{"num_hidden_layers": 8, "hidden_size": 576, "num_attention_heads": 9, "num_key_value_heads": 3, "head_dim": 64, "intermediate_size": 1152, "vocab_size": 8192, "hidden_act": "swiglu", "norm": "rmsnorm", "norm_place": "pre", "norm_eps": 1e-06, "positions": "learned", "qk_norm": false, "attn_scale": 0.125, "bias": "none", "tie_word_embeddings": false, "parallel_block": false, "init": "uniform", "init_std_qkv": 0.0181, "init_std_o": 0.0, "init_std_up": 0.0181, "init_std_down": 0.0, "optimizer": "soap_variant", "learning_rate": 0.00246, "beta1": 0.95, "beta2": 0.99, "weight_decay": 0.16, "lr_head": 0.00539, "max_grad_norm": 0.5, "warmup_steps": 200, "schedule": "wsd", "decay_fraction": 0.812, "decay_shape": "linear", "final_lr_fraction": 0.1, "batch_tokens": [131072, 262144, 524288], "max_seq_len": 2048, "doc_mask": true, "train_tokens": 906800000, "max_steps": 3085, "dataset": "wikipedia_en"}
Each number is 50 + 12 x the weight over its row's rms, rounded and kept within 0 to 99. Layers, rows and columns count from 0. The size before them is the row's rms in percent of the matrix's.

# layer 4 MLP down (transposed), 1152x576, rms 0.097, rows 189-225, columns 512-575
099:49 23 75 40 55 47 44 53 34 55 76 52 60 55 41 70 35 52 62 50 52 49 37 38 36 50 34 64 62 67 44 55 57 47 50 48 50 34 32 52 52 49 35 60 63 42 70 54 49 23 45 66 47 53 54 49 53 35 42 52 48 46 49 38
098:45 32 43 51 54 58 64 68 66 48 28 45 40 60 54 50 50 41 66 59 38 60 62 48 60 42 40 51 34 45 63 65 72 46 43 53 28 37 42 58 53 59 59 68 38 50 52 00 36 54 45 44 37 51 58 53 33 41 42 42 28 44 41 38
097:50 60 64 44 43 51 55 45 44 13 60 73 43 58 44 54 41 35 60 63 55 48 60 31 42 42 61 51 37 47 57 54 39 41 50 34 40 27 37 52 66 59 58 53 63 63 58 36 58 59 25 47 46 39 45 56 54 50 66 66 57 52 29 40
099:58 36 66 57 55 63 52 52 40 75 42 39 77 58 29 43 69 48 62 18 40 51 43 44 58 51 22 46 51 51 59 54 60 48 59 61 50 38 54 39 60 67 47 53 41 41 37 45 48 68 63 47 37 42 75 53 50 42 49 48 40 47 42 55
091:61 51 59 48 25 48 44 65 67 39 56 36 28 59 46 54 57 35 62 53 60 55 61 43 48 55 53 42 64 57 44 63 55 27 42 31 52 36 69 28 44 44 28 47 52 37 46 47 38 56 60 24 61 59 76 37 24 56 59 40 41 36 60 52
103:49 58 42 35 72 46 49 70 37 60 55 50 56 33 59 46 53 68 46 68 54 35 46 41 30 55 56 54 23 48 53 22 32 52 46 41 52 34 56 57 32 46 22 27 43 59 49 47 63 53 35 58 23 50 49 40 63 66 51 47 56 57 31 65
105:48 48 48 35 33 34 54 48 55 65 71 52 46 39 51 41 42 59 57 59 55 62 51 68 44 44 37 38 49 60 57 58 61 59 49 62 41 41 49 43 54 49 41 36 33 50 65 61 49 57 52 32 45 51 32 47 49 44 45 54 46 45 65 63
100:47 34 48 22 51 27 56 35 65 60 45 79 49 61 57 41 45 41 46 19 50 46 52 48 52 37 65 56 34 55 49 38 30 57 45 56 26 50 57 44 47 43 76 54 30 69 41 29 29 58 66 47 70 50 67 58 62 61 38 30 35 31 47 66
099:62 57 37 41 55 54 56 69 39 44 37 45 54 41 48 39 56 63 47 65 57 43 38 45 49 44 50 50 41 48 59 47 46 19 58 47 51 24 36 33 43 61 43 45 50 27 46 52 42 38 49 73 42 47 46 40 53 36 50 52 69 59 58 54
097:32 45 41 88 61 49 53 48 52 48 27 43 43 54 48 52 65 55 58 51 43 45 64 42 54 35 56 75 33 44 67 58 47 58 63 28 66 53 53 54 51 45 59 47 37 43 61 37 34 62 65 55 36 20 48 48 59 33 28 57 58 52 43 59
093:64 61 44 57 40 57 35 45 47 47 61 38 63 50 46 39 53 25 66 69 46 59 52 32 58 49 49 67 49 43 65 37 35 49 64 61 59 28 25 60 56 29 41 53 25 52 52 26 77 47 56 71 32 45 50 51 52 54 42 46 50 50 42 33
105:48 70 54 52 47 31 62 33 37 37 45 64 79 48 59 39 49 57 63 44 54 54 40 75 56 47 59 48 56 58 64 61 44 49 40 50 53 42 48 67 64 37 57 28 97 51 36 29 49 40 62 45 50 69 44 43 51 29 57 48 65 44 39 37
105:29 40 52 46 66 48 67 54 60 46 52 56 53 49 26 41 80 47 50 39 76 48 58 53 45 33 43 44 39 38 55 74 44 53 47 47 39 65 34 61 52 46 42 52 34 28 51 39 49 69 32 38 51 47 51 58 43 65 31 68 50 36 45 57
098:51 49 65 29 58 49 61 34 43 61 29 55 55 49 62 44 55 47 55 68 69 34 25 54 66 63 42 58 56 74 40 31 87 58 38 42 62 38 57 63 48 58 46 44 60 45 55 63 52 53 45 42 37 41 48 41 64 50 53 47 43 51 41 64
095:58 50 54 31 51 35 40 34 39 37 67 46 45 44 61 47 24 59 78 67 58 56 48 66 41 46 30 39 41 26 55 53 68 45 56 44 51 55 58 51 52 56 62 51 49 61 55 52 45 41 38 91 44 52 58 66 46 41 48 47 26 63 35 29
097:63 44 55 44 56 43 56 60 57 52 55 39 46 45 37 41 46 46 61 49 48 41 48 69 42 48 42 41 46 61 28 32 46 44 52 52 62 49 58 37 52 55 59 56 31 61 57 43 63 36 49 26 67 44 68 62 28 32 62 48 43 70 46 55
095:42 49 51 37 43 61 69 45 35 45 50 41 53 60 57 61 72 44 59 46 53 52 58 38 48 56 36 30 47 55 46 66 54 52 54 48 38 57 42 55 81 40 26 31 47 39 39 50 45 25 53 69 65 68 54 56 28 50 58 65 66 65 40 57
098:67 59 36 50 37 44 48 58 79 54 54 44 39 62 36 67 40 48 54 64 55 44 46 42 76 44 63 34 44 62 19 50 37 54 35 42 35 63 42 39 32 64 47 52 54 52 43 44 58 34 53 62 60 45 38 34 44 33 58 49 46 80 50 45
096:68 57 32 50 64 59 33 43 54 59 50 45 45 47 55 49 45 67 51 63 74 38 38 60 52 45 55 70 72 40 54 41 45 61 40 48 75 54 53 42 54 49 49 32 44 28 42 54 53 39 49 50 49 59 48 32 54 54 50 51 45 56 43 51
114:65 49 72 52 71 43 52 61 32 65 69 52 44 52 42 45 52 69 69 57 29 51 29 48 73 57 44 61 76 36 62 79 59 31 50 50 34 88 63 40 44 49 30 49 56 45 40 51 53 29 66 60 51 53 48 44 27 44 60 42 54 56 56 41
096:44 60 44 43 53 68 62 28 52 60 61 54 38 76 53 47 45 68 51 38 31 40 55 53 72 57 40 41 64 24 51 34 49 34 28 61 45 49 53 58 38 46 52 52 60 36 32 60 51 76 39 36 46 47 58 31 33 46 41 56 43 60 55 56
099:54 73 53 53 46 75 40 35 74 52 51 34 36 57 37 43 50 54 47 44 29 52 49 26 40 30 67 32 65 34 39 42 41 69 55 41 46 63 53 34 58 66 61 75 22 51 44 42 56 61 46 56 60 47 44 63 36 42 48 56 60 58 46 53
094:49 58 62 49 39 54 52 38 48 56 46 73 46 56 54 41 38 44 57 35 37 56 53 33 53 74 53 56 60 36 38 54 60 35 56 71 46 47 50 42 61 64 43 56 34 59 56 42 61 46 62 54 44 64 44 57 27 51 46 22 36 53 42 35
098:69 26 67 53 44 56 52 66 74 52 62 44 57 59 56 65 44 40 31 54 61 54 68 35 36 24 47 57 52 52 55 39 32 54 40 48 43 53 58 49 62 59 49 45 43 48 54 67 59 55 65 59 38 65 37 44 32 65 49 46 48 48 55 48
095:51 38 53 35 56 25 30 53 50 50 67 81 28 64 62 48 59 27 63 27 41 33 57 33 61 36 58 55 50 44 67 41 74 62 38 41 50 27 39 54 48 43 39 64 46 33 37 70 50 36 43 48 52 56 49 48 51 67 37 47 40 48 53 60
092:41 45 41 60 43 66 35 42 78 55 48 45 60 68 54 32 63 31 44 05 45 64 61 32 32 60 59 42 67 39 30 51 58 56 44 59 59 45 41 45 46 45 57 64 50 34 60 59 83 68 54 47 60 53 48 56 80 34 52 64 68 55 77 44
099:41 73 58 20 50 62 45 76 45 59 79 50 63 42 36 33 16 56 54 35 50 53 67 57 52 31 61 44 33 40 56 51 37 49 25 69 54 54 48 36 47 68 48 58 39 54 35 52 48 53 50 66 42 45 31 43 53 50 37 54 54 51 34 55
101:53 54 39 51 63 51 52 50 68 55 51 40 56 55 37 50 67 51 36 61 34 39 68 40 53 40 29 45 50 45 57 61 37 31 46 46 53 70 46 46 43 71 41 56 55 54 45 39 65 47 46 53 49 37 51 61 39 41 27 45 83 42 66 35
101:47 49 41 49 17 43 34 49 67 37 53 56 63 62 47 55 60 37 44 31 62 43 35 41 45 33 74 54 40 45 44 52 30 48 64 69 47 42 26 63 49 24 38 53 54 62 42 49 52 52 53 31 47 47 49 55 60 65 52 34 50 46 42 47
103:47 39 48 46 46 74 50 56 43 41 48 44 46 62 41 41 39 56 51 82 53 51 58 59 48 76 51 62 58 45 58 44 63 45 37 59 56 36 64 40 48 28 45 46 37 43 67 64 56 19 52 43 78 48 57 45 47 52 29 46 42 51 46 51
099:43 65 40 63 49 52 34 45 56 63 45 48 54 60 39 50 59 60 64 88 35 69 48 59 33 53 55 57 60 45 48 60 54 51 60 68 47 46 74 67 42 67 53 43 61 52 31 42 50 56 69 36 52 34 36 38 40 56 47 55 49 41 69 64
109:52 53 42 46 53 51 38 68 41 46 45 49 47 61 66 44 48 70 45 53 69 43 64 53 44 56 69 29 59 60 35 54 38 41 49 45 52 39 56 53 57 35 62 57 57 48 53 28 27 66 40 57 61 31 43 36 57 25 68 63 38 43 52 57
112:41 47 77 40 54 37 24 72 43 69 37 28 53 45 69 45 44 52 57 78 42 43 41 65 53 51 37 58 50 43 19 35 45 46 54 69 57 35 54 54 56 49 63 52 62 40 47 68 41 56 54 45 51 51 61 51 47 20 48 35 63 35 31 32
102:63 65 41 42 42 48 40 37 32 29 46 52 57 39 41 39 55 40 84 47 44 66 28 54 48 41 47 30 44 40 46 52 51 48 35 59 59 57 71 55 55 68 51 49 41 79 46 60 36 43 42 35 60 51 35 47 59 71 41 46 50 41 34 25
103:39 61 52 40 72 34 59 61 56 47 55 48 55 35 41 58 51 51 47 61 67 55 52 52 51 49 48 55 49 52 28 31 33 49 39 49 48 58 56 60 48 53 66 63 49 55 47 32 43 51 52 51 58 45 43 61 47 48 47 52 46 49 32 38
101:54 49 45 42 43 65 39 53 53 45 62 40 41 63 55 45 79 44 41 55 64 64 53 61 39 33 42 36 41 65 52 45 41 41 52 36 50 47 53 51 53 32 59 43 75 30 42 36 29 38 43 55 68 46 56 62 60 40 45 80 48 37 53 59
093:64 47 69 51 45 57 49 46 56 30 38 29 60 68 44 72 45 33 39 56 67 56 51 77 46 45 49 36 51 44 55 49 55 46 58 71 37 58 33 54 54 29 32 49 50 55 63 69 42 43 57 49 50 77 49 46 53 55 29 58 28 48 36 58
# layer 4 MLP gate, 1152x576, rms 0.0993, rows 190-225, columns 512-575
111:70 61 49 59 48 44 37 43 47 50 48 47 59 69 51 44 65 49 68 42 57 60 48 61 57 39 58 45 57 43 27 33 46 29 73 54 58 66 57 52 40 54 65 60 28 46 44 81 56 42 60 36 50 65 36 58 42 64 56 51 50 46 30 32
098:52 38 67 56 40 60 50 35 30 37 23 46 53 43 47 31 46 44 25 44 65 62 65 66 36 61 46 52 59 46 55 48 53 54 63 41 34 61 41 60 42 48 71 68 72 40 62 27 41 53 34 78 74 25 46 39 60 49 17 53 67 37 33 39
097:66 33 55 60 63 55 71 35 31 58 60 48 31 52 52 58 60 53 52 54 59 52 25 28 30 44 73 32 56 58 58 54 53 47 37 58 22 52 51 81 55 39 68 62 71 59 70 45 47 43 71 66 35 50 59 35 65 26 55 67 47 48 45 53
084:54 62 36 65 41 55 39 50 60 37 56 57 79 48 66 66 51 38 53 55 52 72 57 45 48 50 29 44 44 56 56 36 47 69 55 45 31 56 66 54 50 36 40 46 48 63 64 29 63 66 34 46 71 55 30 50 49 58 41 57 54 29 46 40
095:53 54 46 25 39 60 44 47 48 48 42 48 39 48 69 70 39 65 60 32 57 64 33 56 35 59 37 52 47 47 47 57 47 34 40 61 61 60 50 44 46 58 50 37 17 57 30 43 61 59 61 32 50 43 61 55 54 52 54 52 41 53 45 52
097:48 38 67 41 57 50 54 54 42 34 60 53 57 82 33 31 48 42 35 56 43 67 39 42 62 52 50 54 56 41 82 59 49 54 46 61 62 43 38 60 49 43 37 57 59 59 68 55 55 61 47 48 37 66 46 59 58 33 49 56 57 87 49 70
093:54 43 58 25 46 37 72 53 56 40 56 58 42 75 46 61 40 52 40 43 48 42 59 44 45 55 68 56 49 65 46 63 43 62 61 52 64 46 54 54 44 38 56 35 31 56 67 52 26 56 52 42 65 41 61 61 49 52 58 66 58 52 41 74
090:69 40 33 42 44 51 67 55 53 45 53 63 44 77 61 56 42 58 64 42 41 25 51 55 55 26 43 41 52 45 25 36 44 40 28 49 59 43 54 54 40 51 71 39 50 58 63 40 59 48 53 45 59 51 54 49 40 47 44 72 38 65 55 30
096:61 58 63 66 52 47 61 34 57 39 30 43 54 31 36 52 42 66 50 35 48 45 49 47 68 40 51 69 45 60 57 69 53 33 44 63 79 40 31 63 41 33 64 66 67 43 65 53 65 68 46 66 28 40 37 49 50 50 33 53 40 61 38 44
096:59 58 46 30 48 60 48 57 50 35 47 41 67 43 51 67 50 38 41 35 54 33 41 40 60 24 39 73 84 37 52 40 65 37 53 60 47 60 72 33 70 46 69 46 25 54 48 52 70 76 41 52 39 41 48 51 59 49 24 44 29 55 72 51
111:20 20 58 66 42 59 57 65 23 66 56 64 37 34 49 38 41 47 46 54 51 66 45 65 50 60 49 44 59 47 47 72 70 48 58 56 32 62 47 62 41 46 59 42 43 71 65 70 72 48 53 61 30 52 33 48 58 86 56 37 54 45 38 47
101:79 57 72 33 57 58 51 58 46 44 47 54 65 57 60 56 66 45 43 41 47 59 68 63 46 77 68 41 57 35 26 44 67 38 50 58 50 27 46 58 59 43 61 53 54 59 29 58 65 36 57 28 74 27 67 52 57 24 69 59 49 68 41 55
095:38 62 54 77 49 43 32 39 43 54 48 62 58 50 60 47 55 56 52 39 44 53 64 62 47 58 55 43 54 53 63 36 63 50 52 40 36 41 54 33 48 75 71 45 27 50 49 39 26 62 36 56 48 29 60 38 44 25 66 48 36 56 53 48
099:67 47 27 48 51 52 59 57 45 25 58 55 63 42 69 56 31 55 60 58 43 39 27 44 58 28 63 48 38 69 43 53 46 30 65 70 56 73 38 67 27 49 37 73 49 70 49 60 08 51 44 60 40 63 52 41 44 39 66 50 24 70 60 31
095:50 58 35 28 81 51 40 62 50 48 47 47 52 68 46 46 30 48 69 38 56 22 44 57 67 32 45 66 47 52 37 45 58 55 47 69 69 43 37 58 41 34 45 48 37 56 53 44 14 38 51 36 43 47 64 33 30 52 69 44 61 68 64 39
091:81 66 49 39 59 63 39 34 52 57 53 49 73 38 39 63 32 35 52 80 27 59 49 44 58 39 50 45 48 52 42 51 67 60 50 48 44 33 49 70 59 45 53 54 45 72 43 49 41 36 57 60 53 52 48 46 38 41 65 44 72 51 64 47
090:47 54 42 53 43 47 57 43 48 76 39 48 57 50 51 28 49 54 55 31 62 74 75 53 31 50 55 38 34 68 54 29 44 55 62 57 57 58 75 74 69 63 61 58 66 53 29 62 35 66 53 38 43 57 58 53 47 34 46 55 44 52 61 49
098:45 76 39 44 59 63 31 44 40 43 61 53 43 38 44 52 47 37 38 49 57 53 51 44 44 37 31 34 66 63 34 26 38 67 43 54 64 54 43 53 55 26 34 30 26 36 43 41 40 44 51 38 48 77 50 52 43 49 66 48 46 47 43 49
110:60 55 24 50 25 44 45 49 51 37 41 61 63 49 57 55 68 71 45 79 59 51 68 54 49 42 67 48 46 40 53 53 40 64 59 65 48 48 70 65 41 41 68 25 39 66 56 61 58 47 38 43 35 42 39 22 43 43 58 59 40 61 53 55
099:45 42 57 52 44 44 72 60 32 52 25 58 58 58 37 52 68 64 63 48 57 36 61 73 25 58 47 59 69 26 54 41 59 57 48 59 48 69 77 41 44 68 48 60 50 33 54 47 42 46 43 37 49 59 41 38 69 51 48 65 59 45 47 41
098:50 41 55 54 55 42 60 65 51 48 61 64 33 40 69 49 53 72 63 36 48 41 58 58 55 56 49 72 39 74 61 53 44 40 32 60 65 37 50 67 21 54 58 42 45 59 36 35 39 47 61 14 56 43 74 34 64 52 61 36 62 50 57 56
092:45 39 57 34 70 45 30 45 58 61 59 78 41 44 49 54 41 47 55 32 55 55 34 38 54 28 48 23 34 59 44 32 56 39 50 46 60 39 58 31 41 32 67 44 56 69 62 57 51 40 39 43 80 39 74 44 44 61 61 58 49 55 45 54
092:49 52 59 55 40 48 32 46 40 55 47 38 28 50 51 55 50 50 33 29 54 38 40 55 45 62 50 50 54 44 39 52 46 42 39 79 51 40 50 48 54 50 49 33 47 68 45 67 53 62 55 59 57 43 54 22 51 39 61 50 28 32 77 63
102:38 42 19 65 57 65 36 35 78 61 44 37 46 42 41 63 42 56 55 40 50 54 42 60 60 54 21 35 67 41 35 46 40 28 37 47 44 57 50 72 52 77 58 61 54 45 45 46 51 52 59 47 30 66 54 70 53 44 56 52 56 47 29 30
103:65 37 75 55 49 36 49 63 45 65 49 67 66 50 44 44 34 41 54 57 60 56 43 58 69 49 43 31 65 52 40 37 68 32 71 53 34 31 50 40 66 48 30 60 63 69 52 36 42 55 34 56 47 58 39 41 61 60 63 68 77 56 62 35
106:70 73 45 46 47 47 45 57 46 50 58 45 46 54 44 47 49 64 61 47 48 54 46 57 37 18 47 43 56 69 42 42 52 46 65 49 41 42 51 68 59 48 41 49 49 39 67 30 71 38 44 35 51 35 45 52 66 55 32 30 47 57 50 50
109:51 59 43 48 46 49 59 37 39 54 64 38 40 19 49 64 47 46 56 38 50 42 46 48 32 43 40 56 65 44 36 65 53 50 46 51 60 56 64 50 52 48 52 28 46 58 54 55 47 43 53 33 68 52 33 34 60 26 42 40 34 30 53 54
102:35 35 38 54 37 51 74 45 56 43 44 49 53 45 50 50 61 44 18 50 53 70 54 40 49 65 47 43 75 30 54 57 47 53 52 68 45 68 50 46 36 45 67 49 55 57 56 52 69 44 30 73 33 34 56 56 58 56 41 49 54 62 76 36
102:48 52 67 46 30 52 54 57 42 55 67 48 40 48 54 62 62 57 20 45 40 70 52 67 51 71 34 59 59 31 46 43 38 71 76 58 47 48 48 46 59 60 34 67 56 35 61 45 56 40 57 45 73 30 36 66 52 38 37 53 28 54 54 65
093:51 48 43 29 60 49 73 41 62 49 65 48 44 30 65 53 50 52 50 72 57 52 58 58 45 44 61 67 36 57 58 45 53 62 55 54 50 56 46 60 42 64 48 42 53 66 42 51 46 55 79 44 60 43 58 55 44 46 56 61 40 50 48 47
087:29 42 45 53 53 46 64 55 51 59 70 67 58 46 48 44 84 55 48 43 54 66 60 51 55 46 54 48 30 52 20 49 56 63 43 55 69 60 59 59 57 60 52 58 59 44 55 54 50 23 49 49 59 61 59 50 69 70 57 48 22 28 48 37
091:53 59 71 47 31 75 53 44 55 55 64 52 61 13 46 44 52 59 45 40 62 27 52 51 43 42 53 49 59 62 31 48 47 28 48 70 40 30 49 60 59 56 46 30 42 50 40 37 40 45 66 19 52 45 42 51 77 38 38 62 63 46 56 50
103:59 62 38 31 43 41 39 42 52 48 57 45 44 56 58 51 36 46 72 52 37 42 63 47 45 34 57 51 69 61 59 65 38 39 25 59 72 60 55 52 39 73 51 35 51 66 40 82 58 67 43 45 49 62 45 37 50 61 47 40 46 48 62 52
096:36 64 55 36 50 36 48 33 68 57 51 54 46 44 64 45 55 62 58 43 52 52 64 70 25 67 60 44 68 60 37 49 59 50 43 61 67 39 63 64 66 51 42 46 43 44 52 58 50 35 75 57 41 50 27 67 40 51 49 57 70 57 67 38
094:47 54 46 60 45 56 42 51 47 38 34 65 56 49 58 59 48 76 42 51 40 53 51 43 58 39 59 49 57 48 30 37 47 41 62 55 50 20 62 52 49 67 66 63 33 92 63 72 62 38 64 60 37 74 51 63 48 52 42 37 51 41 62 65
103:49 70 72 50 51 32 47 68 63 50 40 63 31 10 63 68 69 64 60 42 23 45 59 54 59 59 56 33 40 50 57 34 61 39 55 40 65 33 78 61 50 44 40 69 54 53 50 59 40 53 63 60 61 68 44 44 59 40 43 38 55 45 47 63
# layer 4 MLP up, 1152x576, rms 0.103, rows 190-225, columns 512-575
089:24 58 56 43 42 72 61 41 66 49 52 30 47 54 45 33 33 62 32 50 45 33 58 47 43 47 51 48 37 45 65 50 52 42 25 55 62 30 65 33 36 51 39 60 73 41 54 29 60 68 42 60 66 45 41 44 25 37 43 55 32 43 68 57
097:62 42 24 38 64 62 54 67 60 59 59 50 63 62 45 48 44 51 24 55 46 25 35 48 55 39 42 54 55 58 47 44 51 34 50 66 65 76 61 68 51 46 32 52 38 66 82 37 28 45 73 31 54 72 58 62 31 37 60 29 41 34 35 52
094:70 38 20 46 55 37 28 27 57 41 58 56 36 46 41 59 46 59 41 62 44 49 51 40 35 61 72 51 57 47 53 51 46 45 55 58 40 52 47 52 51 45 44 32 60 61 59 74 48 52 80 75 41 56 34 54 26 53 31 53 58 54 43 46
098:37 53 34 52 43 53 53 51 36 59 39 58 50 43 48 38 57 31 48 54 38 61 50 65 68 38 59 55 35 48 49 44 29 54 68 66 30 55 28 42 59 53 58 81 47 69 47 48 62 47 44 60 53 15 37 49 57 58 53 38 39 60 45 63
096:45 51 49 57 48 61 54 41 51 48 43 49 44 62 62 55 47 36 34 69 40 26 56 27 61 58 64 58 54 60 42 43 63 76 51 66 40 51 53 47 47 50 52 42 61 69 54 64 66 46 36 60 43 48 51 47 42 53 58 48 61 59 68 40
097:44 40 86 50 54 41 47 43 42 68 45 40 41 52 40 43 36 56 31 48 54 68 66 41 37 79 26 40 50 53 43 54 50 41 66 52 48 60 41 64 64 61 47 65 43 40 42 59 58 66 45 72 50 45 50 52 50 49 56 50 49 54 56 62
083:33 51 55 57 47 59 62 40 50 35 41 35 59 49 37 50 71 38 52 29 57 52 48 51 43 54 33 46 69 52 40 31 48 41 46 45 53 52 71 50 55 58 51 33 42 21 62 39 56 48 28 36 26 57 55 43 54 45 37 49 41 71 58 49
094:68 39 51 45 36 51 59 31 60 43 30 40 25 53 54 55 39 62 26 22 56 38 43 62 71 46 65 25 40 45 43 43 44 29 68 16 38 47 39 50 64 54 49 28 65 55 46 46 57 67 61 32 45 40 48 58 64 56 50 52 29 38 39 75
099:57 45 43 32 66 44 61 55 32 56 63 65 56 55 59 54 47 63 27 33 41 41 42 33 36 52 49 40 56 34 44 35 58 52 51 42 44 53 28 48 40 39 14 33 55 43 43 23 55 80 55 48 41 65 61 56 47 63 62 57 44 50 47 68
097:46 51 57 64 51 40 58 37 60 63 34 46 58 56 71 49 60 39 45 46 43 40 69 58 44 78 64 41 31 46 33 40 47 17 65 32 60 58 42 57 61 63 61 47 77 44 51 32 47 41 35 52 58 47 55 50 44 38 65 50 66 56 39 48
113:49 61 40 48 72 65 43 68 36 53 45 44 63 47 47 40 47 59 53 63 48 38 44 50 41 51 22 53 19 57 59 47 35 63 50 44 50 40 49 39 45 41 66 57 52 52 57 44 48 51 33 38 41 51 35 62 37 47 54 61 59 44 49 33
096:60 42 45 31 47 26 49 53 26 46 35 44 64 46 20 35 35 62 54 62 45 29 55 56 62 14 48 51 42 46 51 40 50 40 30 48 44 39 50 45 42 58 61 42 45 62 50 50 53 59 50 63 39 30 44 61 61 45 56 62 23 55 39 44
096:55 59 26 62 59 45 35 44 61 35 50 45 62 42 68 41 49 83 61 53 62 85 36 50 46 36 61 69 43 53 47 45 73 62 60 36 65 52 36 57 51 40 27 47 46 37 56 67 54 57 66 47 41 47 49 59 60 60 38 54 61 37 51 53
099:35 66 53 33 42 48 65 58 51 62 39 58 53 47 41 39 62 31 54 53 51 56 63 46 65 56 51 45 49 32 53 45 41 63 36 67 61 36 48 43 51 38 61 49 37 44 44 43 70 54 62 37 66 44 47 33 46 58 33 83 46 45 37 43
107:48 43 62 72 61 47 58 64 47 54 49 49 41 49 63 63 50 40 42 45 44 37 70 28 41 59 45 46 50 43 74 54 42 37 55 45 54 58 73 70 64 59 51 45 63 66 58 41 37 56 54 66 59 40 42 38 53 68 63 47 57 41 49 33
083:65 51 54 46 70 31 54 49 43 50 51 53 53 65 38 57 31 49 47 62 59 73 44 35 44 37 62 71 40 30 55 33 35 52 42 42 52 40 48 49 36 43 61 60 52 42 53 38 52 41 51 39 38 46 86 37 37 31 76 35 61 57 52 38
092:45 72 47 34 47 24 49 47 36 43 45 55 21 54 40 50 53 53 48 41 48 44 32 44 58 47 51 57 54 52 42 39 35 49 67 31 55 55 57 56 42 47 44 37 68 42 52 35 48 50 51 52 49 54 56 34 57 39 36 49 54 23 44 24
089:64 54 43 54 30 48 50 46 52 63 39 44 41 36 60 57 78 37 44 33 51 79 44 37 60 74 53 41 72 32 59 46 46 43 41 46 67 41 55 40 64 42 61 67 28 43 41 58 55 45 52 90 57 45 55 38 55 49 60 31 52 46 56 48
098:56 60 65 51 59 31 28 46 38 48 48 57 50 54 53 47 53 54 49 49 75 41 56 60 73 35 42 56 69 32 64 37 31 50 67 50 62 51 70 59 50 43 67 73 45 64 55 43 49 55 50 45 48 63 37 58 55 40 47 30 70 73 49 50
094:54 50 49 49 57 43 53 78 58 32 27 49 56 49 56 39 81 52 52 18 39 40 64 52 45 40 57 46 21 72 68 41 43 59 41 67 44 49 38 38 51 59 64 52 60 43 62 33 39 35 42 53 46 30 40 47 51 44 73 48 49 50 35 49
101:45 47 43 49 51 37 32 50 48 50 54 80 54 88 50 44 39 66 63 42 62 42 42 53 46 34 36 49 52 65 50 27 40 54 46 55 55 52 40 45 51 43 36 35 54 59 42 50 50 57 46 42 31 40 44 65 55 41 44 56 48 45 75 51
100:57 39 32 62 54 66 81 38 38 39 41 60 28 38 69 54 49 67 35 43 53 51 57 59 43 52 39 39 41 38 45 58 15 45 54 62 49 73 38 53 43 26 62 47 56 53 35 55 64 54 63 55 58 30 67 54 59 73 43 70 53 36 49 49
099:56 45 41 57 53 33 51 30 46 48 45 69 31 30 59 56 61 37 50 38 59 39 29 53 45 50 62 35 34 53 59 44 48 41 53 47 58 65 22 48 27 50 65 32 40 51 20 52 51 40 53 55 28 34 52 52 74 53 43 43 38 55 37 60
104:49 50 29 68 42 43 70 51 65 53 51 54 51 49 39 41 44 60 43 38 43 40 53 58 37 72 46 38 48 56 47 44 30 63 58 74 41 65 60 45 69 52 52 48 56 48 42 35 62 35 51 61 74 57 36 55 44 39 62 53 47 44 38 48
090:39 36 50 57 53 55 39 48 56 62 62 37 68 59 44 54 59 43 65 60 44 61 46 50 58 43 55 30 55 61 43 56 47 35 42 50 43 60 44 56 72 64 58 67 49 48 57 53 53 79 23 61 46 46 44 50 40 45 35 42 72 49 54 45
101:51 49 51 35 31 63 54 43 59 31 59 45 53 63 62 61 52 30 70 56 57 44 42 52 51 39 34 75 51 50 81 33 53 53 66 21 56 42 54 57 72 24 52 49 50 48 27 43 42 61 40 57 63 59 44 43 66 49 62 79 63 40 64 62
115:55 57 59 45 49 58 57 51 65 23 59 45 34 44 54 51 45 80 55 51 53 67 54 41 51 47 58 58 65 46 54 49 57 45 46 51 37 51 53 69 40 60 60 33 59 62 38 50 42 53 48 40 36 23 51 43 52 46 79 39 54 39 49 47
099:47 48 23 31 37 40 64 44 46 70 75 44 57 27 40 62 50 47 53 52 29 25 46 70 60 40 50 44 42 41 57 94 47 46 43 46 75 52 51 40 36 63 55 63 43 05 30 55 60 53 60 43 55 54 40 58 48 43 34 58 41 53 48 60
104:53 39 53 63 57 39 53 23 49 78 51 61 56 47 39 38 41 37 55 59 39 37 41 57 50 42 40 44 49 43 49 47 53 49 38 39 58 56 55 51 53 54 56 56 33 40 51 52 46 64 65 35 53 37 38 57 51 49 69 60 59 50 70 49
095:51 47 46 51 49 45 49 77 50 30 56 41 68 27 57 41 50 53 41 21 37 59 49 41 49 37 39 28 33 62 45 59 57 70 47 42 50 65 44 37 59 37 38 30 49 44 65 50 48 43 33 57 54 63 34 44 64 55 44 49 48 38 39 40
107:48 32 50 23 66 66 58 45 66 71 61 52 40 62 62 32 43 52 37 44 47 56 38 60 37 48 45 38 73 64 37 46 61 44 45 37 62 51 65 72 39 55 25 38 59 76 47 49 31 52 56 50 51 55 77 48 67 59 73 49 57 26 52 43
104:58 55 50 36 61 44 47 43 40 58 60 58 26 25 42 41 64 34 55 62 54 43 47 46 54 51 45 40 60 42 54 38 30 42 57 55 36 42 42 54 66 70 60 62 47 56 58 48 53 56 60 33 31 61 42 52 56 42 57 36 49 53 53 60
095:51 50 66 51 47 52 58 56 44 33 47 49 49 43 34 28 66 35 37 68 53 44 56 71 57 55 46 47 44 40 50 32 51 54 44 33 60 47 60 59 62 45 40 32 49 40 33 54 47 49 43 56 51 49 86 41 48 46 60 51 45 42 24 76
097:50 42 65 49 28 32 44 54 55 37 49 72 62 64 56 63 48 63 41 44 46 63 53 38 25 54 42 39 53 45 43 63 52 28 49 57 50 58 54 45 45 69 40 31 39 52 47 66 76 54 48 46 35 53 53 63 37 62 55 46 91 44 32 53
084:58 53 69 53 54 24 36 35 31 44 50 49 55 56 65 49 59 67 51 38 49 60 64 55 54 36 54 58 51 38 49 51 53 56 40 64 45 26 67 35 36 54 60 59 46 57 37 60 46 49 66 57 62 64 47 92 60 30 18 53 54 28 33 65
098:37 32 28 53 62 46 48 52 70 56 59 45 69 61 40 41 48 54 30 35 47 51 41 28 49 58 50 62 35 43 39 58 38 37 46 47 55 51 55 57 44 54 63 61 63 49 46 35 50 55 39 56 33 29 53 39 34 50 74 33 69 43 52 40